Weights of a small GPT-style language model, trained from scratch on English Wikipedia.
Architecture: RMSNorm before each block, rotary positions, no biases in attention or MLP.
Training: a variant of SOAP for these matrices, 248M tokens, 2100 steps.
Each number is 128 + 24 x the weight over its row's rms, rounded and kept within 0 to 255. Layers, rows and columns count from 0. Numbers have three digits each. The size before them is the row's rms in percent of the matrix's.

# down: layer 8 MLP down (transposed), 704x256, rms 0.131, rows 313-379, columns 64-127
# gate: layer 8 MLP gate, 704x256, rms 0.141, rows 314-380, columns 64-127
# up: layer 8 MLP up, 704x256, rms 0.143, rows 314-379, columns 64-127
down313 098:120136122109146146155124086076108109098107098153102121121113050113144130101106094077129115098180129139118119103157111150169114135142102110178131133095084139136150120128087098091095150101137121
gate314 071:148166136157125131112127128152151132144128141118162104106163131118183146132123191179148140105121095139112135105112126202107131118074099147102152124105107115104112130140116124162130135123115101
up314 095:137095198113107117117163117155152111102119132118142173115097160167098113133172115137094129131132160091107100154110142154087095125156111134150100155124124152155113136144084129120117117144165096
down314 101:146137101123090101116135102139147124133127118154142127133109183117165129114142086145138112149117096100123137150133098156106156126102126109141147142076140109114105134138157168168139133135156164
gate315 103:146160137131151153112122114080120124145137123142151116141182176117131148156110135132087119114167151106142122037150129119118169099085161127126143098104148101133156090126123120131164127159145095
up315 105:146110153129130098140109115152125143119101131171100122163091124113125163115096149166119159140099112117113121138125162141134116147120082157093144178110153114080117150145156097174112147178135155
down315 101:105140145146134111123116156141122148109154090140093098133129163131133136134114147098155115144129128148125155164120130145138105146082161153112147185137136080178098126124117140095166105159146138
gate316 109:132129183100119130139120146104136124149100116128108142133112135156083152112093124161141158125080117137092128117113109087145172121158148130130141146145155074117110086105113148108078109178072139
up316 102:159132128150112132166137101186121122124142107103156184152154139106148141118126081110156093094103144168107108085104146166130124172137118142129126106147143122118148112111171121121157142125128112
down316 106:190119111129101093119139127143139111103079105124127155143110101126103175143106135115106106128119108136135119103134186099155095129135110122099120124107133133100112133146155116107125150085132100
gate317 090:170128118110109127125129107123117129102123097147143134150103103094133099131138106149110098135146113142168130080117109127142134117127100130069097151126129164188110136144121098127105106101119130
up317 093:131143125116152176153117123163155101106111127131153150129153158158109133153102164118141122119124120134137118131122125137107161133158114165157116158159135124120133192113161097130105119128099154
down317 099:144182149133122113119157128144130098142096148115152117136150111090114132090161105111149150117115150107099125152131140152112117120114092107106117123136127142157118061112137167114157144151171114
gate318 103:134081129107132121138108181144041110117090154128115145097079101119110133112126116140150137125077124105114150139148126128129119061127110157141114143082162134129097075130171125146106118142126092
up318 101:123136113105125112151110123133181106156092070141099123135128123148129107177099105155146123114165146177143128084116114130135122148168136147107111108161117134127189145137138165121129106136116143
down318 104:107161118114145159108168066165101114152124110105095135068144140114119134119094149099099135136116123099128151082148137090168142143122159108140127128130141192145112101143120112108122153105128162
gate319 101:119100171094121129130094104153136102129125085117108168106147156111122139130129099128110128113159107168160166147126142104104097094097108116149126105099119128110182150133107102137122107150124098
up319 100:123113138126134132123130137125131180106125126143148162096136119138162116118125138112163110135145102142101156129152125102117113135142114138114102139162155115152122120116088107081118115132112116
down319 101:131130134157102088063142102096134130137130170144157143114094107127153131161145157141141096125171123135103101137154113134130109095136084120127093127161154120143122095123105094075133117115150093
gate320 102:140096116113136108145127145138151083138132023137133186123119145104080142103151137129146147166123115166102107186112128159153148125161087116134149102131129124164118153125145110084133134142108142
up320 099:132151105126154141114127128121099135101126089119146122118125137148103157164140138133133166140155116140133135087135143105155132108117148167165157126142131163059175120126125139091133125166122115
down320 101:192109122095101122120114090128077145140120094132134108109169121095116086162130097196152145162160123178095167121136129149135090111140140129175098115133166148153091110112137140113142141132130136
gate321 097:132137161139107135129131164117139095085145113149122144128113092155148138110137140130137074159119150136078140092145121153134160124142125133109124141111144131129155112113151142139143106153152140
up321 108:081112151085163113121107136102134145147156113147118117146155057127134134128135100138136090082106138118075112132126132108111156143155155126139150185110131137146138131126126122172166093154121148
down321 102:117149105121162136146112110129133119108160119148110145134121063136102095139159132083124146147096114133136105156094159091124102169117114109138123137138153112156154137145147091117151128140119109
gate322 101:079107169133154166129130106114111131095147141106138121173104147130083135137106140135146138090111109095124148117122052133122117103135121131131097138108148105151124136146107144155064118080135137
up322 095:150122127137079153102144150123128112132123147101118113118116114122106166069189110132122123158132108137117150137169142151124153153133123161101121096128139118124135148094124111120128128091117164
down322 098:125135135123124144135144088126125110121079167140121091105118108112133173127119155170098119125135136107113134099148123189145152124133110141167167100082156153140105160126145150110146161141139125
gate323 109:152182131058131112065072082170159144138086125178132108132124103120114091132083141092128107102155141116170155143154156127145111108107157133109149124119131108134109132119149152116117135080136165
up323 106:099095113142127174095089138170138133152117122136138165156133124135103083133109143123107138133115132159097106127125164129098101115175122106154134150128125168085119113138109139133142082149117115
down323 099:117108161105138157148108177101083141097148150109093138125145118152133132163116138120145141120149159160122091095118124110164146115115164153133104170097102138146125104143146125106168168080134110
gate324 100:120130143131117176128126133115107121150094176133128134118149111137113113167123107120111134146138117120106129191142127148142086086099139181125157154128125098094090142146163188162151138132162089
up324 111:126131102127145170126090148146100108140152132071134113092140160121111165164117170124147121119133151142139153199123143160103094079151137120141139131132079113125131139136162137138127152137115118
down324 106:083139083192114107135136102108125111132129142137087112147141097139095139127142143135120134155116182132151128094159171167185084114128140144142172149116125134136112132097126130163162084128146102
gate325 103:149129088115128160149136148130137168143118084122129123179097148101121140132143130138106128146106130148137165087131121166127088133048141119128119080119122149125159108147143130137142153076131154
up325 103:110120129113145151139075154137114144155138135152125107133172184103111100082122074090149139122127095129103143129147097104126137107103119111161112149087168116115183169096104170141167102140140120
down325 102:146111103110115126130135120103106132164112165128125106126156133115120137124140107149117126126146130137126108136103140139123066094120157118149148134136107105143132089136119121161114118085143089
gate326 090:102143091115133112140086091138155136121141141154127146155135140120142201120109145157138112130090152140178095140125197136170112095140127134080119138098104103107097145162136144155112123131151126
up326 092:121092109134154154122196106135156151166132141157124158158106145079123120127144144235133095134120144154108091148147106130121134104151127141109163112102118136134128135115127110085154091146119107
down326 099:140142150121150108148113157110141107137095136155103098115168163116165111110133092116131121108132141103112111151093166114126156145160123122105126132127113093106114136142116153141150105089175119
gate327 096:123114127163111144131116149139116169119114115122133150111130139163113121124131095127146104166112145102139104111127158135156140136113126130143084074168083152139165091105091171133121128133154155
up327 101:178109155137151095185135146099095111127097115123155162119054128126136156114107172159148137144117165125088125134178144099117155160171154115101099156113080124137147143100124118116152181138149118
down327 103:150139144094138128134138103138121146166126122150129139145159181097152071121151137142133106170110122121105123100132147092133122140155138114134130118133150138124093112109112112089144113136145130
gate328 100:108104141117128198150106120141110144103118150100141134123146083133162127119141094088126156126122129105104153150128139164118152130137099166087120096105075087115152146178148159137138154105179113
up328 099:151151160118160132157118148156138083184106130128130153105143150129117132178145160109152162111125110139128134150162161096132153091139103130172127089134146130122091158134131109132181141159102086
down328 097:120137085156132121145114093138185119149118128128133164116125129121175114103172123127095102126128145137156093087119134093150132139131090121125177144117157122113091120168127129099146104150151175
gate329 103:098146147097105106104149135147091124077072117107093131131160127159125133125100148139111139169121106089127137114111145121126135154067147182125106179121115149128153136127169084109118107118128124
up329 100:111114149141101105124089114084144106119131123101094112150129124125142151089133131115132106122119092091076113134098125103160111133170107124135124097177126128138137152106126108115159168138129121
down329 106:187130113117111111129136106110117117079145145160130129082122132118103144148116156145156138117108104131132118134150110109130088140186154115105097137134100088122110101108138121135110185114118122
gate330 104:130168140129126121166070166153092141127114103109168114191084108135193129159119091096140078109154091087107121137142140119126138071112135133114130176185115114145109125125120091127123155142131138
up330 100:164121080072118152126151098136146097178120076141103119101131174113123129147135150094148160134133119111114127146118157092143171125105157174154070096171092133127114115107115135136132137118165132
down330 104:153119112115121160097091156116127140131128131163122177106151146144106093086137106159111131107101152134162133142110117122114127126171130152158140113121145108095143140127120155115123126123118169
gate331 102:124163104125132110162087106133078123120158136124118090142128171131107141172133100139121128146122132111122197129135092105140121140179107161154167092162129100100128128114124159106120141084144096
up331 102:097118119118095099100090136136109159110152121131118143094147116120110144092096076143086098149128141151118156117130144133136081112137099121127148105071083138138146103154096117134146175160118128
down331 105:150146156103106148171103169099125126122114099114121124139139146174101156096118142123095140126063108149130122140124148143110110157128132131115131115155117185188137127166129107125158152145136125
gate332 131:109128121118114142131119130135088121139097125151165147087131135122159126130111120119116111105146148103144102151130176123183141118133125118137139119131118128113168143109147122114138133149135130
up332 101:142128099115147154152118090104118160142129158114152150125131088109093111114125116115136106140118121130119157144114145121096149141155133147074117176104144104115135139086122103118090134119103113
down332 107:107107139134107139117176164125163143081121100094074096107126145119077151120109144157144140137147145120171121119145079128121151124106151121128159094161113149172154170155090114144117118117130132
gate333 097:143160152130084124113092085174151187107087147133115133149069120140119127113104131116164113113147110121109097163175135107117107091134148119130141112124136131134112114154118070144177124173156117
up333 100:159135135192118134166125149158152119157137094122125121141090125174148160138129153159170131107158116165142109090170192135101125183160114065108153184138148112155113103147090146142113148113131126
down333 102:146119156141115117154128049163114122079111154121102144116152125099134146107116147099150107129137098172116076160153109160149146077128152109132164150129139114115166104183121137133139133128117122
gate334 107:126120100132144105155115141130133115142122128129150140155127131156116052158131126104166130144133134191123132124151114112129137082139146126114082139106134091148110123128135110143114121156094131
up334 111:150154121112167111121108088113099098152124118131179147168157133172119128146171170106119151133112140118112125093167070126102184139157120170111140096153167147135128120158141154088124142153153140
down334 111:163097124119152134160144105154165128076091097119165137141107142135155074143149116143110118128086108157130125124141124143151167159131066137099107132178162171122154087150145149167149141125120148
gate335 099:118120135109124137110132101134092139114125130135097150110119121156091134061111124151130119140097167131150061131086100139107117165132119104112127135114129120175118098151182130129107165116107138
up335 097:093140136151114105120092120111137087121142115102143130134147092098128144151113125136117104137141143113110151101089091143111151094163115117115118121136154159131086135147099131112151162139158101
down335 095:134119150072086122112117107113117151118128158133130102099139126099112105135123165108130123119154159149107110091185134103114134123162166132095225088127166111123109124148107118171132118087115117
gate336 106:140116142128131172123134129089093121109122125112150123093120134118161151118135075120147112123075101115125131134133082052070095148126138115098123129135148140126131162134125114111121144125152154
up336 101:149145131105121157166128131116079147084114121151124123095105143153142081113120137117149117127094097094090128141155120123132147069113118131119116134151114156130122160155124106104152129112120170
down336 102:117086095180087067150117087089129142156106110080093111102130115110113128114133108146123130157112162130136142072124152117099087095135131079129137127066154124148123130131155134148107121159151124
gate337 096:108152128126128155131109086138121109072158108125123118126131094125089170159074136167113153150154165159106128139129106103105139119118116131137128105125133159158148140142138117090107094090118109
up337 106:119136074123107103091133121128109113126117094124104114133120110140118133132145097140130121133163155123090145097116106123119160146117137137114116141164135147120104119089112118104093094127118194
down337 096:142127049106143105129113142111076112124164105135142121102143112096120109142171134075123132092142149133086120141116155130148092130116087120111135127146116121139118149143116112109159146106129110
gate338 096:121124126096132118142178143134151133141093123140122106130142152128101057141108124169164131136161126113131093106130139123105131112155191091101161116100099170139085158089094100130119102098135146
up338 097:102141151157132109103131126128215108165144137173108126153133101164138112134139147119141163103092126158144152114087156102123111119155116100171139127116114149074137146068116120133074106166172164
down338 091:108175119111142101169154140125129134090096099059118095120121114085139105105160184129124101131133130070111109106101129136093127095112161123142116182112132140119130179109094130121157098162092128
gate339 104:115119155131141113158167090114121151105046144139144076143115129122144106120100101127127104123125133102138144099141135152114172148137111104172087163110170130155118110111163151158142161147130122
up339 098:138150099094134107093143138112108117109122108099150151146140097096142139106154159127124185112141104122186126101110163085167119162111165086128148140123105077119119059124104136157160108140166156
down339 103:129088094145139143157128151108088133146138150155084164140095077143138129128145143120108120121101101124163136138121150099173106145139102170100133134098143079132131138111102150127149117136112135
gate340 103:149111104106122168135149135125094082142085119124172109104159143110182143141158120129104111155177152154112126155132125175145121103097117095118091150149121113142120124146129130115126142123157145
up340 103:095155160104138117113090125120130133133138124111146138139094142144139135052128120158176121122113118142098109126130102166131127078140121128114151145066144089117090150103132120117115136084152185
down340 108:114105142141130116159142142071109124150084137161121137120127220135110121133164128130099128111095099152150148100108131119130151095137143100115118104141128131146114130096134139132093199140092104
gate341 096:125149149140090134153127091127113104090156129106132156117119127106086156141141154124139114097121122091125104149156155073129133172122128117161159131127103112137142121102112161132101155118117140
up341 100:124120130123159126146089142133084174152146123124107110141092168125066091102125116123150124133134103139097137114153111074147123111118152123105124098170153106164125127105102143083087108086168160
down341 099:130131098113146150152102141113164093139135139133140140143151146110139083128116129145073126155159133113123104189129133076169157158075169161155166093134091126122118131161094128083071160089147106
gate342 099:148111155098107102107152092148125140141119151181137114126116163119154117130131165122133142134148171130111124153170092091144114134178129138096126117142085174143143088112119119097100090124158161
up342 099:110126132110178121150139117133131146083081087129130139116132168162110113145148114134112090112129110111123127123101117143165143088147127113144114147129143113171108154101156157153085151140104143
down342 101:129114128119122149133117178082121163111110160161142117133141097138100136141093152141112095121125117124137088154138137098152098075113102123154138126085132116087138120134149126113087129081114140
gate343 096:158145121091119112127140100122166086176121095130108103149082126120108182129179112152160130113116112114120119126093134142155114172111118103125053128093141108116176120103134137144095123127135143
up343 101:139120101095132123135132174146144127139102166103127194162145113129133102151088119155129102113164123126138142115113072151141132123079108144130133150128124143146105133140153075106157111162125154
down343 102:133150130098102130139123125142087103114136147133118133155130116114117109204108142128139082108143115117108139094128161109165163093176104160114162122091137136111126133141099119138198134140136132
gate344 104:146132133166130118116108135114090137102160116116119155137120113163119084125146112101111124167135101163122167131150142120093073123166151134144150106148136131128132125123084128140104086098123132
up344 105:121129127110138128175111127096095153142113145155152114124140103106143126092138102129126118118098098153131093088145104186143145098106112115077131106136066141134114106100099103150138144130129157
down344 105:146159133155124136144098162132157117108110112131151164095149127119123128095101083116179119141138154084147144167170130126106143107134130186142111135129121154158122143106123114177084078104110117
gate345 105:122132110110133161131061158168112081167112112106163145133110138111121121148085129132121140154167100109165092151164091137114157082147108157084148139152136172102105127151115127117137110179137129
up345 102:156134101114124123109154149157124116169144142130159145146129118077127116114168131108144071109127128152113100136134138113153124126098144140180111115128163147122125172137146141124120105128126103
down345 102:130162124093141161112114116164146150108096115147108112144171143122130155134108124188125139140096103139119112093134128136144178118101125148161121177100208142128097150133104148112143133126164105
gate346 088:123163072129143102140107096161101163061143095159114124099140144092165114131094154124122121116124128107166106114141120137115136131169142135092115100132149153137104129143113170165114128124165125
up346 095:093107133161089125062153130107108138114125129113121102121133124152122124164145136153156160164175134115117141120118089153159143093144126123162126155175151118111134119100110146151116080100115146
down346 091:108104100128104103132135114107105149140163193127107102142097099172118147147115115101116129140110138104109134098112152146161134130100137128156094077137122141094140173108110152113145145178154139
gate347 097:137087132135108076133105165168131154147133094134131118108142109145070125091091136170153079135121135154099167120111166127153101143116166106126127134155144169138144144108146158084134097136169127
up347 098:134082121145122150126123137103089155184123148142123142107159118168151129104182128131118116126139157145133154127150103124132149145105110121160141114103132092138145144106166131169112086172149139
down347 101:122111096096156145126168131178116152138107126095097090131155110116132105063139141102139137184112039172149180161133168141117123117157138159108116091119135129128086156134181080129098107129135113
gate348 100:117140096161134120140137123106155130133169183145116133162125164127100108144130098137118126103119121138134152130175118140133128115160132121103143162130106148146124162076168111139140111140087130
up348 095:162145119149120165141148104129143120104099136146075138104134095140110132085131108093138115136145120129137095112127130075098100146092086149128083154137116113131142142113150138134159151131090072
down348 096:155094135137113114138123156148165148123120126118159133087140148143085138086120118116149118137117096162173086138063093105158122133123116143193109100125142121099121112162144166122155160131139113
gate349 107:165103131187148185168117131121139109129165126173103123144139148137152103150135113120130128136156115128125155118157163111124138118135151167115162113163135143131126145118131113107093155137101142
up349 101:155162127125098101160110156081159061153147102127135108133110104110143131132105131135125142141169083159152143097183111129126107140105092178125128106085151137122136138108118108115127143124145162
down349 106:124138092103141150177160120150078128115176147129137162168122141102095121093130122095147136115135112134142100126136141127117170153116109210116124114157111135132132127125126121161110148123155169
gate350 093:129106129140145128136140088136129112141148080135113133155165128079157111150188093117115147093148126174140143149145101176141138131089111134140135128084099125130118173128098141119135120126094147
up350 098:133127119087112144133161147159121087145135093171136078138101102143161144106140126100130101132134141106124094105120152082085119119092111144122107164126115138153122142136145150166106119130145149
down350 095:119119184151158151112155158149135115119123137117125088146127091140167152116140159150140122118117149085135156143151109145134100143166126133162144119138142134132120087114124154085131097153104109
gate351 082:129143130068122148130175115126119145132130094152152115152083141090145150123104118148102093134176113131133105123115144130096131150138151158081144079142123109155114132124136120144144153136132138
up351 095:143159107151138114129138124136153140131121140114109152105154129129131083095125135154126130163095136103129118135078119134132116139081131100115118174138145121156139131179146117093136143146160146
down351 095:132095140126114155116127139112148099115120084109108152176141157115130102148098133078125127132111115143096177093113112124176171120120127094141106166076146099124155142133126115144134131115090121
gate352 104:107114180127144107133121142119150125122132166166177078167131136104128165139123164107166118152109127100131128153075114097158122121126140160094140162113118147177145166131156085127127118135100094
up352 102:163156095133122132133113135173138147101165113121130122125155107125139147084128148110114185104117129172077142140126146115118106149169083137141123142095140127136115119163114104167115120117122140
down352 091:135102141118138147140152124114145153164145149070130174082139180137118128134123176107120125164114130103138171094166114127123116072158162107171129134138111163155117127130133104206127112151119094
gate353 096:149144145145125092108120140143119145165111138132145161141159113151149117132154131142178133108124164094143125131110103131113155141115138087170139102139157159155130123133161128143146126141076140
up353 096:118112100117143131099113087168142126095140122154162177113149106120124125125132102137130128122075171102107139128132155118122174079144141130141122131092119144121113096122153132123100151110111166
down353 102:099118164119136141121110134074083121130126067112154105152113123135170110109157144144137102093135128122087137119103167120115139135148111115103156109186133134084151121073132064123088127115119133
gate354 106:154131137163126106131099143110152102109145112119142087131115112160138101109106181109103099151170171197147164118133121076136109132148116119105140087134149132141112142116150159114095129088120161
up354 105:137126124137139120139140136137113093138100099171112113160153133129121112076148099124136088102139144113153113140176056084121150116147084109104130074171126104121110136112165167120081138167151156
down354 105:171165154117149140106139163139146110113106132152140132112196157119147138096138112111163119116165112186128108141117144138156093119148145191153162112152111133121139156113106123093145140133149157
gate355 100:140115161132079133100131135135159136113110125106104166111139154142161141132078146126123133122120172076143134134101129127117156142136148140108131146143176116120107142101146064165099158115143120
up355 101:119137150073136118137127113108138112132129114108099128110104146088125111123116130126128124144146189150137087146114138177166169147154099144102130129096127141145089117100115071132119144161130128
down355 104:146099164108138185127090129133143151119096145109147182146121160118135100136136129065149140144081107121143122128133091160158160154169104149102140091129148112141146115130136124124098153111079109
gate356 098:114114105130125109115135131078128071063124178144135109139108137137091138144122138119118099162083098135133146136115092114124131127123142134128128173125118094120133103129157118130125107151083157
up356 097:128110142086166126149105127132112158155123106130160134090133089095174072136123161125168115153122154170164138140134131140112122116180157140131147141095107122113099089122101148123132145154146122
down356 097:139126113132128137123110140135109107104102133141142082164164161139144124123137082133121161119103098128113146077140127142155145110099154145110147098141137141132163105112142151134096108124176078
gate357 101:119119167148157117144093119112087133137134131131128109156117118104142173127086117126111143152110138114137143120081113114159150137139091117173154166109129144119114125107102143114121168086166140
up357 099:089163140116140116138101120159110128142151103109184111096137118117062136137133140161139117135164160089098098108137133139145123122129119126107117088116166089112176149130154157113115090121121133
down357 106:133093143144163127152165098152140156119153115130142141138121097123118163138144127179103076133142147101140137151128132102122140130103126104119144126134130130136126099152161131135129116144128070
gate358 090:129088117135132058145164134102155121076131089147101138121123126141141127148133132070075136103118103116104157119098119124166113081144152107116121160122123169119137108151103181114119144128112093
up358 093:096146125147105117100114089144123125166151127173107148090079125123128145125114155151141120114097097117101092149093124127157128143118131129119190127126150126126102084162132133100136177131132119
down358 094:133117143086109135136111132120126117143098123142152141134119102060131131106120138088129146139141149151117127139147181177099115052081136128144105137162130134115125156112140133132144124154156138
gate359 102:143084112099166134091122158135118124109168117144171132129148150143094137103121101130112151109085144126130097149100130134192099105125089076101165121107115149079106122093104113130149127139144122
up359 099:110100142111138141135116101077124097158123131095141128148098169160132154108139109114101130090155135151080134134120107141107127124139146170146164150085115118137116121120115118072154108094162124
down359 102:128101118119135144086114139130113088109176098092132126125099066098127125139120129124111154138145181106124154145160177149128079125099131114136110105135093120056130137123123134089106131135199112
gate360 100:125120140133163122122129114140129152147101142131144120131124161157139134169105118109139149119134130124134083127157144160121107150119165155126135107117108116106137140144195150139122090129123089
up360 103:154129099110112165141055144156089120116147095114131131071087104153123128140104127140137159143122103086130096138123159132138086145106131157159126148112120145147138121095100136110141106095168129
down360 099:145114123114106134108122096085142155117166139086139169143147124117076110161137117147127111130155151113145111168107117129090050103089097115142127094110122180160138111118090126128119132103095145
gate361 111:166132134164189129125128149127107140104131137130152114114111127163115122132101158133153123100088124136117136141127171169156130112116105153154156141129150163066122121127155090153135125076118146
up361 100:102102142112121124108112127112133123126135131119154114146144110126120140072140134159098115137125104112108151079150158102133167115108125175121105123140058137127121104119108153099097155071105132
down361 098:116115113115156070087088119127140119142122066096146127134125112150115075115115145103131116118112115123098113178129159156121116112142143151168103109119120141092155099118128118125098118099145121
gate362 096:145121117137135136160120099145104116097149120165167108112124117115122175133131190080132128162154141119098118140126136117137092098106141077124075136186136127069164122137118131157127125137144124
up362 096:145112156130114121115110143149125104161101114114150157137114111137147104123093157111136098132148102136100118112162122103158167111106148131126137115107097114138115111162096117125123097110120132
down362 101:146124138141170143153101130083109126182103166164136121136117095164131125117185107100160136116116110167142173065109121138104108109112135088149148110129137143142142108128145115097113139098133145
gate363 106:115154170082125107126054137166095133122111138143170130130104118144114149099172121137146104084152125122153128166146167123108113140122111136130156114114103139117169113125096128100137141129145124
up363 104:107110133132105088135093179099130096172116141116110123140132137135152168178111150131108100171125127119136119124128126120070116080166116106088163132117131147150153122188125108103119085140105162
down363 107:093156063113154141161136134082106139120130119152112123091119151111114074134100132133109167110138121091133103162086119149139084129124117147143122114128105066124121093105151156135155117152177095
gate364 106:141144144122109126111086108143116117069077081103104122142162130121104110096124181135096109116149169155145118146099108130159150138122108154138120104106085103095124125110157137116080134103119129
up364 111:078104117104115109129118112128131128108170098133197120144144126097093144155106124153138181120109141152140146083146133117138145109095144120191132137144125141145144131120109133107132119078130149
down364 111:114123073145118079149100108171121129127170104160127125132109129176137119151147131103080112149126110136099097085138116084123112123121112117175117157152095122140130160093089100125137093103091109
gate365 101:168156160128134098137103129144186124147130113112151126128114096149114193094161070150078112130105125156115132115115156088171105130105155118089101141140142155109153154148147139123097168116111137
up365 104:093127103111108115152156130117167137082126148129157174133110162096128105135128115143139072141147118131123119165149081116193112129156123111140145120089150116136081113139094130106104110111121142
down365 100:198124136151118113135102124149155097191141147143139125157095156097152154094137141128138135148119135115142121147113127142115110135141083124167100145082102148108097139095179137078171128147107137
gate366 089:168138105150142099131141177127122133153186110155129134134111132140120148160133110168119133138171137144076108139136127161127161124114124101064131109114161135146105101121150139143135146107172147
up366 091:123159108130163136140130141123148116144118091101107110111122162124130172144141171161162137062134140102134100169102160112121146105082152141093122191129120100055127127149095100126147125105086173
down366 090:146134117122132132145112105132093111089109065185130094159150099169113136090115136136118134120151121135126159119130130158120145117173119094122131089183129114123138109122151148138117119149144141
gate367 108:120170122129089115105088150139123116132180161112136182162125128170105093136140174164117151134129106145093129173136115169139084111131131116157111178135148145149132152116163100119140085101111150
up367 101:112124126112157105101107141135158134139142124096149136122141133098109140050160198117142107110152091138165094103154138127117126110129150143117111179128138142152141117144158154102146152117102123
down367 098:103136089110102115151121096146147123140131071111176164121162129089134133156134110137117164120138150115105104147107106122168076140153129143109150127153138114130107087108114152123097137110143178
gate368 100:159123097080123130150114104168131162139142130121108124114103205111133155138107130165128132159092129174156105134144112123081139128179104129113151174142168132165104089145152141120120108151152131
up368 103:112133153142099151117089123144173107154168162116142121080117128104131142106091158133169111088098126147109096119119123100148131146122132094151169123128137151134122120132139110111137144150169134
down368 105:159118165204135110141127140113129103151105149143107089139127117121177115155066092166096157158183116120145090123114141117129125107110186107161152123133129156141121104152087091119100134161204130
gate369 102:118180192115127128105109133135144132111163148106131139152134083142178165104143097115111070107102096172158134135105088182119119058040127163152124101099129152135098085126124142090145131096132129
up369 099:167184177093160098145119138148121136136146123138136171134148123139133108132131124151167086153154148098128154124131097156090098121129119138145142119152173120145121111123128118171134139156137152
down369 097:101148133125102065141137110144136106141112113111160111115154085110163099126125185121164147054097116129079111104121115129145139123131094129127107119160107133120151123120139153117115122134157120
gate370 100:115126123146137133102157142123122117115114131110122113108104120108148092103100115105135116141149111130124143136150095099163156085143125074171149101164144162165120113138109096098132140105132103
up370 103:143104143124104109117122149164104158106136131109196144151117122118131168113113129143087151142129106132095135064140137104096103104110094102082110118126180158172151122118093090154137116085144134
down370 097:101137129144097129122155131103141114116108114150142182169120166154127135127090076145184126162138086098146139123103094138133093089161128143148104107143120111162134094126126084143132118140147128
gate371 100:127187149103105123135088133138107107100111137131130139109096133115103161171125125091152120111137118100125107153110146170067120135116131115126107136145110127118141144145142174113122099134133151
up371 101:161126132122105140138089134101115086115163125120089136141118114152143151132108106162087145123122157119145112087073128134149138096130161190128153161107174111116142094126139107133140129161109154
down371 102:134174133096149166109150121157128155137103100142184121130143142142180092141109142103065098169102137157124114112126139141106106125131093112146134125136111145137086109121123157129115126136133132
gate372 102:135145151143126125150150106114091099120126086124128115140119128129140122123119145137146124146137116088143145140115145118133127107175121112096112123135115091102100100108118122137117121146147125
up372 096:123154131147133103135148152111152126140097102110157119130124117085158152113118118084103092155128131172118100152175119151128098142153155110163096129128157087113118146150131130143119145113148107
down372 098:120138169057114154116118137105121123111118137125080134120108145149080118090087143134146111132141101156130138158175130114168075144105134122149157133150142115076183093101123117092105108061112133
gate373 096:148154123105175139158126152157126150100154157097165117101120124109152172129179130141129109103081152104120097135120138145143109126124155099123116122119138129132123111132137186118136160150075175
up373 094:117143092122152117171134134096144160159090145107089156136159121116130092140112117106122137118146167072152098127101130128128133086155131172110124141150097154108179093118110121133138103088125116
down373 093:142121118149123133115139102140151097157123133068113106113140154112132145082149094118130106138107145081148135136113119106113094155117092142104127150151144122154117169128154147093103127085135142
gate374 093:146174132150143106124144137146084101142101161131144110119120122122102177077113148141148132163118128113181090118115111151145154132112131121109139115111089135120126153121121115113131121130078107
up374 100:093133127107084106103127129119153155119175143112092152130111134128162122145129072105107132131132134107130146102191140173089118149130116171101096140117135151136117067130105171151113166154124129
down374 101:122085145123117104123134078103149107160146149140102121129094070137121102077139131123072140162104121137172120137118140126156127100128099097089106151143161113123126124103126157136130144114123146
gate375 103:117120150131153154144099129129104106114144111145098119095131180129132110106126119106125119102121104171105126116133141125133111105155096182117144144126111171156112109141121116137071122118123119
up375 102:110125134127125125147115109154135129141075111142116137149165154135089113152112126126152119125124148144149137127132039146095149136108164137131126142159068125088059132079125102164120155159135118
down375 102:089171135147132123116122155178149110108124104122174127124142104121133162141127102113078157140124115153127117121147147102126132139120073165179099144122115151127109101110141121087141134133190091
gate376 087:109107101106095101088135119104133123150140125158117128139130105145148131161109128142154107076111126084136106145160165140127132116164198171102187108129126143136119139165114125132108085106140165
up376 092:164128115123109065136134120119122139134105125167104161155118066127143123155123155131131097155145107117115091111086132152133114121145116133176095160159145141082179104131146164135098163152136135
down376 094:143107096079119140168112138111075122142159143129143097117143119129112105127144118110145092130104133147110116087114119167110122178118152104153137126126072091118133078120106168103165154097096141
gate377 100:154134157137140123116115123150121177134167120107127131134148117139104168136134084132125159139091115148119102135134146152086134094139112126130107118120105098097100169156136165107109134117147118
up377 101:129142139122118115118135142113127110136128144163132125139138109113148120091119136126073110149190142161145131141105163130146126151163104162156139132150112119134113116135081104122151134115151138
down377 101:157125112107147154122100167112138136142118107094126125108140153118130128129129107139105126119166133121123114116128142096161106116094120111161092101095162143133150140163124130136124114102115146
gate378 088:173128140093169121081118114110173141128154139079135159118138127184075105130158108116132118119132128094156070098132093128088112109176100135147169118098143103130117138106141170113163116119149107
up378 094:110122168174113105101140114102129117114137090132110132132120083101142140127138151170113095166140105130100120156148173131137129125094136124109135096152103101065148115126169139149074149138098091
down378 102:136149152140114166137107154164137109175127111121101093135106142201092137060132126140123119141101156145138086139137120139160152106131133121142137143113117091157090156124116074134138125140098125
gate379 099:083127134134100142170139133084127109096156134101114145089148141160111168137090081146094153129127181099130134057101126100139153123124137128125127175147080117113143148091147128141148127117120114
up379 103:178153147079138116120105118173146127127122120105140152127101131125110092108094132102152135090121169131140138138166137152176118166130134135138102110114117129148147102116149127070114150134130157
down379 101:145132155117140121093078158141175100143105125144163051103114139150161126121130123129082084157131160123107153179142092142148150120092110111110154093142163145154175124136158146148103153104100109
gate380 095:134135159137125123114130169155133121160164142134137107086159114148157124142105136161134098157110140124088127105166161152103122116102106136109162115123102097096134104091064147130091090159113129